From a checkpoint of a small transformer trained on Wikipedia.
Size: 10 layers, 3 heads of 32 (1 for keys and values), MLP 384 GeGLU, vocabulary 972, 1.55M parameters.
Architecture: RMSNorm before each block, normalized queries and keys.
Training: 91M tokens, 8031 steps.
Each number is 128 + 24 x the weight over its row's rms, rounded and kept within 0 to 255. Layers, rows and columns count from 0. Numbers have three digits each. The size before them is the row's rms in percent of the matrix's.

# layer 2 MLP down (transposed), 384x96, rms 0.102, rows 132-175, columns 48-95
108:127138142156114147173161127126144131171060102129135147142157188166148136106137094113124154072136142109159141117121133118160140106093118121141134
116:144106126083138122120139096116152150135120114137121138144114164097155093115116166121145102102154115138123122132087107144115150128147095058118146
103:113122113146132124059144149117147128088131108095106086115115133115136138160199109098090127171132111128120157141137148135136149149146138115122121
103:148119089109124119138138113117110102117157158168170158108114136162128094111151130089152090107131082116132072126127111155123112124163105123113160
108:145119077147151145140144156122131114140163136099113108114152128121146119139152118167166129075128167099132097130115151110139160116105097151140122
098:137117151123149154099107158154118091157104137120147165165115120116100167151126100140119114148152143109108144133094131099133083063111160119113134
097:155095113127127128136123163138132141112140109104140141127102094112135159138157154124114107173089105144091141112083103111119139132102122126160101
086:090117131117142133130118106180080162091110153138133152130130151102154099125076132148147105154147121175130121146137137103113124100156127100135110
095:148154112142113146159091116107102104107114144150146133089151133094072143136142136156123108123141136114157182112182148135131109099119122105125129
096:121180115152128127157112122146145111128127174126104112131099145147166114129147175075101118131089157131121094134166144149139064119135097117088142
099:128135123117137107112132113116120111130131149157152173123130148135093129187097077092114116119127115140111159096130123124144100116185091139157090
122:172132130103132137104152148146170121125094150106143119127157104104155173118122136101120144137126089142139116157143142081151149136122106114129153
092:150126119124135145122143121113131103125148140152150162132117076122147136126163150147164164083166080137153139155122131098111097102160128082128095
090:154128139132167125128131137127126189114147132147122097122142147154129116103074149136114122115110116131145099110098138078147145140097159130135156
102:109127142110124129093099156111111165139112119144128133151125177131115102181157111147125093076081111161133105118111124129110158155148140132153147
099:126151069142117147127143164131116102136124101048116107115143087118152106091103106099084153180119134116141121115146085134111158146097106151124107
091:118115164110114131176200160103163121116149054092125126101114139146143085147113113133144092125121131112126113146110085133121165141151151121143144
095:152109129111110116122112125124096151162115095115133101157073137171121115134107079137129114110079159128127118119103097134125189166144104118120161
089:107138104097104145150168144131163131117115122113113125157113132119147132102112151137109142150164109128090114142134144142157114159136113127111169
092:104155135092108122145122132153126116134167134119180148137153107108139147145141168136100090135134112142140094137119136120105151129105135144120139
110:117143126132155122110127154126081083106121128136116136091122087120105131143128130151142084119127121145133074143149131133121121136089126154171139
115:141087161099087113132143092161104118148094121140100125145140143106109153067107107132157150143134154151063132146122130148139103123132107097153118
116:129136115155145118132141109095148127125134160099137142129167147075167125121120132138128119127101135131096149131126137109130138139149158153123093
100:150163131131123134116082156160151121154128159119138146130095172134131171157140149100149155142091125129125121142141092164135084113144155125153109
084:110133153096107160169138145068098131112163130120151128126114124125122132139134131110138111136057137099139157110124139123127143129168124117118140
106:185179126143105108093136132084119112123123128114121147118110158115123137126101130107084129120120135168128136185076125141110118149114131105118134
087:162119124119117102121108179115128124128075133130097135130128119124126155060124134097172109144132108122134148123158172111151100114133163147137131
119:136157115165123135120124146136118155125104103165133134100120165121108095129100101145075147149167091152141101108169073141114106145165090167122121
095:177093164115183141119152133147125115120136114112147156141090145123156118143084138134120089145094127154149126156091123144087119139117140098139104
144:110151119139102061166107145130139121130107101098096170148126112101119138159118156135135113154127097134134121115106130092153144144126139134147100
103:105172098103117110148131118084110179100100108187089087118136121128114157150151144102164137080155156138142141124133130146125154119131124107097128
099:110169124151140134115090123103121135129122133146084175158133175117137132158125113106101127087052108143125148174145107119167112121119147101148100
094:141139109133144113176156162154118127099143150080110097117129148102153064087129154140140142134150135162125112125122183109128072110121099098185125
097:144154157131112129146167137143156132118122111099117168156129132138102101128119125111116159101120131148132082145093131138119139127179134113097133
099:143126162140130106094121145144149133152115118125146136082139153124148137159127166126130168120139141171130140137155166136109108121186134123176145
091:144108116081152163141117160159110108108120121098156142176116111152108141094154129123101121100099133091120129138145141120107116091110170095129129
104:129122147136146153155144127093128119101094064134109130102090177177139072114155179145099125119117096135135127137141133074132156137096117092098119
083:136147114138163089115114117125139151156089140131120110136135172127174152108160140123121116127177113141125145114131125123155102119162138142166141
107:107120130137134164157109123120154140129123137123119102104099114144105147108148114089094125091075098129124133156154084086163134094118171141133118
105:164119150137107136149101164150130114155104174124122110084114128127098134139127140082163109128112141125109133118104103145134083115159151104135169
092:147170128122172134106089114156152125134109128091151090113148111095145143137114143123160114067155121104077113163146152173145171140122085136135125
099:122117116133129097101143174117157114138120112147128090147135117151150160129122097123093078108100121150133133136118110135139160172162155106093135
092:116146135113130098131124134106128088136144173105115119102180180149090115085187144153163145140153140128114086106108135100186128124153170110153150
097:086143109118150192110120103128127118109130096131123110150099127108128148087121140117133085196152101145146108134147100157125159095153120116158128
# layer 2 MLP gate, 384x96, rms 0.316, rows 133-176, columns 48-95
100:129146126152138160130115127121110131154118163147136111105111131130111121176115096133133110119076128074104149111135186162142091150103114103120080
096:127116105117150133085127111144131161127070107115091115138100102067150092157150104126121146196102142131093149125158125132120149131143140104138100
104:131124164153158150122115150149132148155138078149077123142131092126128149142126151171112162153117170134105111133119138107136191128173135093142107
108:143127135096148156102132134141115158127123170127123093159138171152181111107144120142139109111117138127118153116130141162120177137162093081159103
095:132103141112112151114127122159130155126144161132120129128112081083128096115136107127088132097117120149137122118173161150107136151090118140106150
100:140118143157124128118155145146128122132121046132124161119114114138105123110104136103122137158118118203071103138087075123095125077127132124146110
099:122144116130127128118161130143116148115103155162141142150148121090149094116143103152150084095101115144134157127140144122117130133139117086125160
095:116125115141159127157087099103129120144122167133087146114136117086135138156115152197155088136085087146119084138124125142133138124155127092178122
097:179116146106121128122128113100094095173101165126129142128176155087148090128125142150131102121099114116108110140129153144132131144102132157101095
090:155102143111137162140140087090131121111140123112156156117134177097118130152103151126116156096120118134130185138149128133137142132156089079155137
115:130144127143067135126137133140118154143140153135123102127137154136069101130096132138153114138124162172130124086122127163123113132166158117124101
101:171111143140073145137159121134112148144163141086123110148145132139096106130139119123114149133141128168126153155099087150064138138104117124116107
091:137116129105105157129121137144155119196112163198109147144124121097126139096154120108155149140091154115121132154130102171133137111151101094136109
096:087153137101118151083148150119104151127094116146156139151160180122115119117133125123113153073116101161137164122130103151088146132166119132131108
100:149100121116123153133093141117115119135130106105118139148148081098166104158083121123119148143074146154136134102154086146118131130163104145116117
096:119134169136154150133137139116117098112115113088069157132120096119128125113147071134116075138107163122116108124139128137106175112133139178152142
105:136075126103107148148138117100118097136118151112134117168121097146157100125113093166108103107110160129134118104132118160155151141127128111158150
100:152085111135127134143094111144125134158125122175088140167146157111115123163119121162121105134119162154141151139121162092177157112089146161136112
095:090166126144114131141116109112109120125164120116138122137145119105094110098145154105153105150137137150102099166141101105105116169094136151123145
114:172106136169086165145124139160096114109107110110135141095103121110137122130093132105129110121154164123113085133130134101110124157108127156112106
110:112153136088089148137125185078129124105163148174166141106147047124136142156119114134155180112121144106128102123138107116124125133087130124133138
123:107174138153102114101177148094128130128094156085105171177153115101176116111089122132131148109120121145136150138152115134178117135140143131093109
107:130148161138118163135115132107126122153104112118168093154125154136132133135119112106087112110119182123104149152125115124099131155085119109101126
103:125104171128103145086154139092161135137149147131142138122147102123132105124109142123136155117103133129122172146153114131104132117172103084118116
097:116126120091102179158167132125095152156098132099124109139160086155133086133162174153135147083140123166116115109162123099104088092163135106127125
091:123174158121160170126125156162122099162079110117106175143145164107091100148169103150140124104095134108108139135098117130117119109157131141157091
094:147135122118120134140152117135113167139066082136096153113155110135115072137112094159135161114144098129106147104177099187119083123135083124108164
106:084149100140085140126168140109140123104158149121138087136152087136078156142128102136160147093122126184082124130161135109164117151158125155087093
109:080141150123109164170109166117099114091084139117113153111126128122155107166117163139130097104109163134140099065106118118131120116161164098132154
102:110083141122139126143176171108139087128143166097135167181160121103098133106115105195156137120125123127118114125124123127169135101180148122105112
099:107119158121140162100098142131112148161141123156089161093149104129154141118126122169171103119143169113111143107115166138115106151135122131114096
090:142128142149166123128106120125118125121135176163114195074136142118136085134134147174117083147107116107126132117120110114107137157109112098083125
101:114107099141067134151131157075110120138140130131134133124110120103163142116121120182137167137145136119129138128132092136156114124119142094167127
088:086104126068110160133133107106081142137102117148148133120164110131117091140141151102104130137144144126141134159148122163146136132100127171094134
096:090144105124110172152103130101092099142109113140171125134130073111139093168129158137156159125129079124130123087136105138131182146079136133120152
101:102106135112067142119155128096125154130125096120138147138124143083121085123116106167150161112105145137128135153109127127134093178126137124171112
084:119114137084115130099163169102119133133160155114146129153119115125109102137128135139133131129081137149106087133148120146098132123108158083127091
106:112092145139114147161126122129108128134137134099123090112077127116111120123154133100120161126105130159127106162137118088173094140124090121100132
085:141116115123132144077125084127122101105103167158125144138148125130166079145131123169123115124136131091133108112130104159109180112107117160116094
087:115096127118194138187122140148130089131113125149117153135135103114157162132101144164171137151129163125079124062139098150117141136121136131138126
095:114089115117120118127133143110154097133087100170148108149136097133142144105167111141092138128088144111095112107111120131120132107173137137120134
080:110104167091181123150124158179106067131115119172117119113143113138159102114156149150112153136121154111107118129154127120120123137154160129147096
099:181127159124064161156129122071113145143099136101143136112141127135118099116119147130098171102145123152135137114138089148083092152148131113118117
089:125108149100121139120114140135114128171141148083180109129148152149088127130130171116115094123113111138136156151144125129131141126162136134106104
# layer 2 MLP up, 384x96, rms 0.335, rows 133-176, columns 48-95
116:120097102079084135115156111113160121113149099155152162146131143086144102090109163115126186111180122130123118132115087138115155129105134115143155
099:121128127138150122129129100124122117112097125115089107122083123088136108165158118125092161185120126141102124106139140129108181163157110098128110
104:158109133095109127116147141201144086130129168098171126125132166157120115112099138114111106107138093096132159121110136126147104111166139136158161
112:128116089115145158143165161106111155139154155145112116149136172128182115109140108154143096111113109124101120127114141128129147155147117094152114
095:150143129118146097138124162111133086132112109121151128137158159155110136141112128138163099163149143133115146125079090096128154091149121121143116
100:131089116170115127144148106162137143138134087113156150114139123152069125118128112105116113160116105163081108126068113124101117097088155101188140
093:117106146170123140120123116123131111122150101112095117089104146160112142106123151094109169165144150121126111166113122133123133117142131162137079
095:131074109113127131129086121124104128109085149175142157129157146116123145164132118131113099088159110118146138114159122114119090095145099138137155
092:080097126110118114144112090157106164125170122154106084143105168115103107105147177092132139137133122148103150154151116154114125148131120121141145
076:138093107150142094126139153157137116167118147171125138143154110102120114202110066138112124119127085124136153113139146143155122137100114135148079
123:152136159134108090111130127083135098118118135141164114120117149158120161123129134111147154166171110115105119120134146094165098168083119131107152
097:138140167148143101145100141155123138153116109111108160106137107115126116137143177130130163137157144105119133154113118070150151112171149123119071
087:131137122093106134144118152098158136179144096118117140134113122118107104114149136115116145127121130123138143126156125146163125097088124105093089
104:092147136139134134119132161121110163152095104142135108134162179115152106144098123077133152098125054128118153131093136152081116133162144146132109
108:126171106130103128112142190108091128165110076094105108132135097124137090110105095098101131157113154183134104112142088118138145149104119145123133
084:119145159097131148118157143174168134164147123138148180145089141088114120142127154103139125125098094102134089138121079111115181099124114155105152
101:083178102138106079149126154126156097133146140125119075151100138147116155107163090130142130164123105157131118140081122132125155148115128128090130
093:174160140109096125107097143158141130096168074079134117183148184146072115142148132153144108136115150122102101137174168114137133136071104158102163
077:123120146119115151168137132140095109106113158127092090125137119118105116115112154133120090124122093142159119121157191131135111155135174117151164
127:105095112125137119142116142148106073130136145130137125139135092127161142159118112166132087120146112155142097130145102132136111108186155132177126
109:150133155124112103137131100131121142162079126132105172119151180086130133107140133156123106113126117117131112156141156150120148127165131116159154
141:140138147152138094139152140119166148148092171113120197148146120124145134084114128148136123117098131171135098133141106113156105141154164124073097
105:134141136117137139104070117152102148142137146129140125112138181096138135114144110088122118132141158144112115130146125114119134140116146132107126
083:127150133151072111127144112088095187111119120113138121163097127107124126145072144132103128138094123116140161133109105123139117154177113098157150
094:180123128149174087133119127151162100160141134144124180157134146087115142100079108105151131170118140091150111166099136134123183177143114097108125
078:175169110132141115123137146128167104163092123103097181131122117170130111130135140152170133160088171124116131161166145143138085106139140160127097
103:125135142102153107111134112126130160152072098147108138112167149169114128116120099119139123132117122113127149080154117159097103122120078131125129
104:172134178138188129135096127157128119147098126124132174146093156108136100114114139122127096150135136098161138142078120132102112115120152100151163
115:074186134128107130155109136090107134103145128108109152112151132087124134178130160125152128124099164146146109088119118145151109134130182127139134
101:080171069097117134123109106115134120108113109202122141094125145152169115156148135096142120143096113127135139114158114147107147137116096147152126
090:127114160127114147147117143073117119092105145156062139106157115157123121124167116125138152129124131162100123159108116124111191117139124100142125
081:134117120143167150128128107136108133145144168127131169083102147134163107096119162163123078158086131142149124143127114124105095175111101091113136
104:153144160106154135115129083146146150107080099133114155108142139165119113138106109075102150096079117134129099166118144138085138165162126155113113
090:089130180124132129144157135149133120148117120149154093117137122125143145152137138117087164150147147166127150180146141141104107127115120139127131
090:147099122149096118104120158184132136129112103132081163106174123164096122086143110144136113108165151118109104143135125097107069160130139121129113
104:138108095146141143130119099138133132076117063174138134105100110168107122095089141110099137120128089124115107160109099122154137135081066127110161
085:125134143154172133121187131128121115140126182151131138167131168141134103123134122191156106148094115152174150118167130166134156123127119123139120
106:126109144123123151161107115127128160171101138146139137104108096114125133109189166131121134111144084174129088116145122096135119125131097114137147
083:083137131131136115169128148142148155122155120098129126120108140136100184138148151086119115143139137173137113145097115120149078158159139113112117
084:096106119131164152143123100153153103118104098144130115142095093117145158134067117149156143126110155116091136100173164129094135135133109114148105
089:118082122165115155161110132118103121151095099167157138136156104157154082121101085128073143135110136136116150127128113142146142128120107117140139
083:130134118072173147135136164161102071143111148181128181109146116133139090133153142145117129121140152094174116132163092131110122151156167132153102
093:089171107128149146110108132136106116104140108142097070099080100133119127165107149115191094173122127097123107128127114133171175092106135154150160
091:126117134127164129153162067084096099155141152144123151107108106060141130111117095162132126119101114082105099130104096123138121154110117139131123